config.toml
tie_embeddings = false
parallel_block = false
init_std_qkv = 0.0275
lr = 0.00163
lr_head = 0.00669
Each number is 128 + 24 x the weight over the matrix's rms, rounded and kept within 0 to 255. Layers, rows and columns count from 0.

# layer 6 attention output (transposed), 384x192, rms 0.0678, rows 303-311, columns 0-191
[[122 167  96 170 120  98 160 122 129 108 104 146 129 140 114 128 109 120 101  87 136 155 120 115  96 138 149 124 107  99 126 119 146 132 111  95 101 122 127 134 133 145 128  80 131 158 116 133 137 120 149 120 158 104 127 102 121 161 144 119 160 121 125 152 109 107 132 123 145  84 147 138 141 111 122 128 128 139 166 165 109 154 133 118 119 143 126 117 123 131 119 116 141 137 128 148 130  94 147 140 139 110 109 145 122 118 104 122 146  76 106 144 128 100 126 113 147 142 117 141 154 165 151 126 123 111 120 121 128 126 115 107 165 110 111 140 148 134 122 138  95  92 124 109 134 171 137 101  91 162  80 124 137  96 116 123 116 100 152 144 120 109 146 141 129 139 114 133 184 136 136 104 109 113 122 139 174 143 137 147 132 121 121 124 159 152 117 135 156 129 127 150]
 [120 145 112  77 146 134 148 144 125 126  98 152 113 115 100 132 110 121 124 125 133 135 114 125 138 138 128 102 146 114 113  98 163 129 124 118 108  86 110 113 182 129 127 105  90 126 109  93 180 112 123 112 135 128 122 152 113 161 144 173 134 125 144 159 115 147 114 122  92  99 196 142 121 141 130 127 102 124 138 141 110 124 145 127 113 103 145 166 147 152 140 143 108 142 151 100 161 110 128 154 152 153 111 143 146 120 130 143 113 121 151 112 161 161 145  91 150 103 110 126 134 154 135 162 107 117 140  99  67 110 165 105  86 153 149 131 125 134 104 146 119  85 134  99 135 133 115 142  93 104 113 117 148 107 129 131 128 112 113 112 103 153 121 112 118 154 134 111 159 146 121 152 125 145 134 120 136 127 131 108  70 116 131 166 133 137 133 142 183 115  53 169]
 [ 94 119  55  39 145 126 171 107 111 105 147 106 115 122 156  98 176 105 154 105 177 158 117 125 120 104 131 152 114 120  99 130 152  83 113 126 140 128  91 128 139 125 137 163 139 115 134 135 130 134 132 100 129 133 127  98 155 163 163 154 101 174 127 148 185 149 111  93 112 124 105 109 117 124 136 101 122 154 144 159  86 156 137 132  97 145 123 118 105 130 133 139 114  91  74 160 169 134 102 125 151 142 124 138 162  54 128 138 142 108 124 138  99 139 121 151 133 109 107  88 109 148 166 120 161 137 145 120  97 155 134 119 140 116 132 130 154 141 142  93 127  96 154 145 109 129 136 136 123 113 138 158 128 145  99 100 105 131 112 134 120 130  84 106 123 157 134 156 122 148  79 140 127 145 184 122 136 178 165  90  97 134 130 136  83 145 112 131 120 126 124 160]
 [129 111 181 146 117 143 148  88 115 125 156 141  99 142 142  99 118 150 127 127 146 133 159 126 158 143 114 154 108 103 163 151 105 122 130 151 168 148 120 107  97 129 117 166 163 119 138 158 123  91 128 137 128 158 125 131 129  90 124 129 141 154 136 145 158 122 103 101 143 154 130 110 100 136 166 116 131 154 147 151 123 105 130 116 136 120 144 118  87 137 143 156 136 128 132 106 129 119 125 116 117 139 130  84 132 101 128 124 117 142 126 116  90  88  92 168 102 131 111  74 110 123 131 141 129 121 131 139 150 149 122 168 147 153 141 110 139 130 147 147 114 139 119 112 114 120 144 159 129 139 155 132 124 127 143 142 100 153 142 109  99  98 106 105 125 118 151 160  99 134 106 106 139 100 119 107  87 150 161 129 158 135 132 105 135 134 122 126  82 165 136 139]
 [137 110  68 104 129 114 152 143 101 112 129 132 129 127 116 100 155 153 105  86 156 138  95 137  88 106 126 147 120 100 122  90 157 102 130 114 121 129 115 154 125 155 167  88 155 158 107 146 146 159 129 115 130 104 170  92 121 165 155 126 131 125 123 119 130 123 130 155 132 136  72 104 133 150 124 124 131 147 136 190 108 164 138 133 118 145  98 122 116 113  99 138 109 120 106 150 124 109 129 148 121 112  97 115 124 113 149 121 134  80 149 164 122 100 139 109 140 124 127 154 115 143 125  88 117 113 128 135 128 173 106 100 153  86 131 128 116 134 145 103 137 106 120 133 136 143 128 111 113  98  85 114 119 121  80 131 110 114 147 147 131 143 129 146 153 137 122 139 123 151 138 133 132 130 157 142 145 167 151 133 108 156 145  88 109 171  84 129 149 127 137 115]
 [115 105 134 110 153 142 116 124 155 157 133  86 146 115 140 133 167 123 127 146 139 132 124 150  91 141 116 131 126 131 168 157 168 128 117 132 112 104 168 109 142 119 125 137 110 120 143 136 110 135 127 151 141 141 100 115 100 118 136 135 121  82 105 132 110 147 151 125 108 157 136 127 151 142 114 136 134 108 133  95 140 103 108 124 130 105 116 129 148 114 115 110 119 140 134 120 152 154 124 137 108 140 149 112 153 146 124 127 130  93 152 106 127 172 158 113 133 124 132 130 114 133  75 160 123 145 119 134  89 159 119 122 108 104 107 121 130 147 162 125 172 120 106 139 144 103  67 112 129 100 158 103 137 140 147 142 143 105 110 118 142 111 103 125 132  99 104  94 142 119 150 133 130 151 144 147 133 128  95 105 172 107 104 133 120  89 148 131 122 128 113 138]
 [143 146 124  49 137 150 115 176 102  83 133 160 120  84 143  94 159 109 142 124 106 125 138 155 154 108 139 129 131 145 134 113 149  99 128 132  94 136 114 140 168  89 129 100 125 125 101  99 171 113 144 102 141  67 137  78 120 190 134 118 140 166 182 108 138 149 122 116 139  89 105  95 134 129  82 116  94 110  79 138 114 136 131 138 126 120 143 118  99 123 177 102 134 152 136 140 174 117 117 132 152 164 121 149 159 104 125 139 134 130 143 155 159 127 136  72 176 116 157 122 159 127 139 134 111 117 132  92 120 119 117 108 117 136 102 117 135 177  90 109 143 134 130 175 148 144 156 141 139  93  84 123 139 177 111 123 138 170  95 145 122 131 118 145 115 122 111 137 122 127 164 142 125 172 189 154 156 143 159 109  91 144 139 154 100 149 143 144 125  97 120 129]
 [ 88 114  65 148 111 140 144  98  95 155 148 167 108 138  98 111  97 175 149 108 160 151 150 129 113 182 130 138  94  83 135 192 109 120 137 154 167 122 109 137 115 121 132 136 202 101 169 158 153 101 114 100 133 177 132 143 147 102 150  96 114 136 117 150 151 141 113  86 114 153 105  84 115 145 177 155 148 131 170 166 130 166 129 161 106 143 136 137 110 118 137 161 120  78  63  91 120 134 145 139 111 103 106 117 125  72 139 142 151 125  86 137  85 132 137 167 101 161 110 120 130  96 132 103 127 107 150 108 141 135 148 132 167 187 146 108 149 124 166 127 144 174 137 112 106 128 147 118 132 180 135 134 110  91 132 160 111 127 152 134  96 105 111  88 124 148 125 133 121 160 101 152 146 108 104 128 115 150 131 133 104 134 121 120 132 143 111 127 109 188 155 166]
 [118 112 134 138 109 184  85 110 125 121  93 129 107 142 115 153 114  93 173 147  90 146 106 139 108 152 111 136 135 116 122 148 101 129 101 132 125 107 142 104 130 112 111 138  93 107 106  80 142 125 119  86 117 129 119 123 118 124 126 130 162 110 131 135 130 150  99 134 111 145 125 145 117 134 121 129 134 105 145 149 116 134  90 124 103 107 124 148 149 132 139  97 153 159 131  91 176 124  80 137  90 151 152 132 144 157 106 141 118 150 122  90 155 180 157 118 138 135 133 154 128 135 118 114 166 144 124 130 102 125 125 141 103 124 118 105 137 116 134 119 152 147 110 104 123 112  98 120 121 129 139 132 138 127 133 142 134 131  85 170 128 118  97 131  91  96 104  95 142 126 156 140 151 113 156 132 127 115 122 121 129 119 131 116 121  97 177 169 158 141 139 127]]
# layer 6 attention value, 384x192, rms 0.0692, rows 304-311, columns 0-191
[[108 122 134 143 109  98 100 139  98 125 131 133  95 151 147 128 140 108 123 126 104 117 145 113 116 114 139 131 157 139 111 120 109 121 130 120 130 170  95 140 156 142 121  92  86 133 151 155 145 127 154 120  84 115 108  79 104 145 112 105 130 112 129 112 127 130 108 125 166 163 106 125 144 136 104 142 158 176 142 113 178 129 139 129 110  98 130 103 155 136 118 122  86  99  65 136 146 118 123 130 103 103 112 103 150 137 116 120  90 113 138 151 112  94 145 184 108 147 190 150 121 130 130 130 163 105 116 119 133 128 109 150 140 141  87 140 147 119 117 119 135 118 149 202  75 119 158 134 123 161 112 173 124 134 108 170 105 191  83 130 148 144 118 120 144 173 137 147  93 116  92 151 118 168 164 130 124 144 127 116 132 139 104 147 101 135 166 118 121 113 142 110]
 [129 144 117 175 121 133  57 151 133  95 135 132 154 152 126 127 129 156 106 129  79 102 127 132 109 145 133  87 119 126 146  90 125 137 132  64  95 120 127 115 104 135 105  92 120 157 203 143 158 116 114 139 146 136 142  95 111 151  95 107 123 102 120 138 132 119 133 139 123 133 142 126 109 110 142 165 111 110 179  96 151 144 139 124 157 142 101 133 107 112 139 126 107 145 123 102 102 151 170 152  96  83 140 109 114 181 140 104 107 103 142 147 128 115 128 165  99 144 151 118 140 117 131 108 117 118 111 106 154 107 125 115 163 119 102 129 108 128 107 126 142 187 124  89 104 141 112 143 177 116 137 132 170 115 137 168 121 140 112 165 145 140 133 132 128 137 124  73 139 150 148 124  94 117 122 139 142 132 114 133 127 127 143 130 101  94 176 143 127 142 139 171]
 [137 117 122 112 135 145 104 129 163 131 125 144 137 132 110 132 151 112 127 122 146 124 102 157 111 156 122 119 102 149  99 108 139 153 119 109 110 133 132 137 131 117 110 142 164 139 116 127 120 139 104 134 128 148 157 165 140 134 120 104 132 156 138 158 123 111 132 118  96 113 119 127 132 107 114 167 104 111 150 113 110 135 128 136 132 117 110 143 177 134 154 140 128 126 124 108 102 151 145 134 142 161 141 110  92 140 160 141  99 122 131 142 132 123 132  90 123 107 101 139 130 110 140 130 138 112 132 124 168  96 121 112 121 145 160 146 119 116 153 141 103 149 113 118 151 125 138 116 141 114 108 112 155 135 116 135 162 121 169 133 135 175 130 147 130 141 117  99 126 126 150  94 127 156 134 182 156 122 121  91 106 120 147 144 117 121 107 151 132 114 152 119]
 [137 142 125 184 111 145 100 128 119 114 140 127 140 157 127 141 106 126 126  95  93 112 167 135 126 153 133  90 163 131 115 147 122 112 130  85  94  92 124 101  94 105 111 119 122  95 167  77 140 114 106 125 141 100 117 139 115 156 136 141 113 144 144 123 177 145 155 114 180 128 147 137 150 101 122 151 132 122 145 137 144 117 121 137 139 105 124 138  95 134 157 116 130 131 118 155 124 130 129 106 133 124 158 132 108 116 123 117 117 105 111 128 126 123 132 119 150 148 174 134 157 139 131 122 141 143 105 105  99  89 167  97 138 127 120 100 146 120 110 139 115 186 141 118 129 137 107 145 141 118 151 145 161 119 160  89 115 153 115 126 138  91 149 116 148  95 157 123 153 106 144 130  89 111 119 129 131 121 103 146 151  92 110 126 121 126 149 124 139 145 129 137]
 [149 134 125 139 140 106 105 109 119 138 119 141  68 123 109 146  94 139 154 122 151 103 100 109 102 109 150 127 165  53  88 127 133 152 156 125 135 141 152 123 136 127 123 118  92 147 127 116 102  91 153 114 118 147 105 156 130 121 122 125 109 143 121 168 123 122 111 141 113 136 121 125 106 105 149  99 131 116 109 182 138 130 111 132 108 148 104 110 121 138 106 124 125 126 155 147 134 120 134 136 112 119  91 147 131 139 154 149 154 145  70 132  97 157 135 149 114 157 122 118 157 130 113 133  98 118 134 132 138 141 111 124 142 161 148 118 135 114 108 107 125 135 119 150 147 153 108 111 118 149  99 134  84 138 130 128 115 142 123 137 100 152 147 136 113 141 130 139 152 147 129 133 138 102 119  88 142 113 106 167  94 138 141 116 130 149 113 122 130 126 117 125]
 [108 143 136 182 149 102 159 167 126 124 161 123 174 121 135 159 168 162 145 119 141  90 140 101 109  79 117  88 142 134 124 117 130 137 133 103 152 125 121 107 102 156 112 149  97 162 205 138 124 104 141 113 130 113 127  88 141 124 152 101 140 128 126 122 125 133 127 117 145 138 134 147 125 135 191 102 164 131 148 103 141 136 187 119 133 128 105 128 153 159 138 124 114 104 103 156 150 147 148 150 116  96 108 104 118 134 104 112 105 116 120 150 113 144 137 175 108 127 160 111 167 117 152 133 134 129 103 133 119 133 168 145  91  92 152 151 150 128 138 125 162 114 131  90  99 134 119 123 158 154 146 132 114 143 139  98 113 117 138 123 159 115 134 159 140 180  88 131 135  86 135 149  99 126 147 145 100 121 110 126 129 143 118 117 145 139 156 147 123 164 140 177]
 [197 116 116 104 113 159  89 111 153 128 106 120 155 165 138 149 113 107 102 132 123 114 134 145 128 137 114 131 106 147 127 109 138 101 131 124 114 129 110 104 108 145 127 107 121 133 112 118 145 149  88 167 140 129 129 128 111 126  86 130 127 136 134  92 152 109 125 131 161 121 145 141 110 103  80 159  94 139 146  90 114 121 140 104 139 101  91 139 157 121 119 115 120 144 166 125 138 147 121 135 167 137 150 123 100 164 121 120 132 110 154 146 157 123 127  94 132 118 127 107 129 115 125 125 123 126 118 143 131  74  64 119 142 131 137  99  68 126  74 132 115 125 143 123 118 166 134 133 136  88 116 110 170 114 125 112 137 139 142 135 115 120 164 150 121 102 123  90 150 115 150  98 115 115  99 169 168 105 166 119 141  77 135 136 119 133 167 119 149 132 117 131]
 [151 142 130 117 147 141 108 125 135 158 137 139 114  98 139 138 148 101 140 131 159 105 114 120 133 105 118 135 106 125 131 151 123 144 136 135 139 149 128 123 127 159 151 131 156 163 130 187  89  74 124 148  79 141 108  95 129 123 143 152 138 130 157 111 110  92 122 143 120 123 109 122 106 131 158 115 146 109 117 122 145 124 121 133 141 141 113  60 130 158  98 139 112 106 162 117 146 126 136 178 110 107 121 109 135 148 167 145 159 110 110 147 110 148 117 157 124 127 125  97 151 114 116 128  94 114 105 153 146 149 102 146 116 140 149 124 131 157 157 127 119 144 125 130 149 158 167 105 145 164  73 154  88 125 148 149 107 144 174 117 137 112 144 158 125 168 135 148 109 120 117 119 161 155  81  86 110 129 177 157 139 136 119 126 153 120 115 137 142 136 114 162]]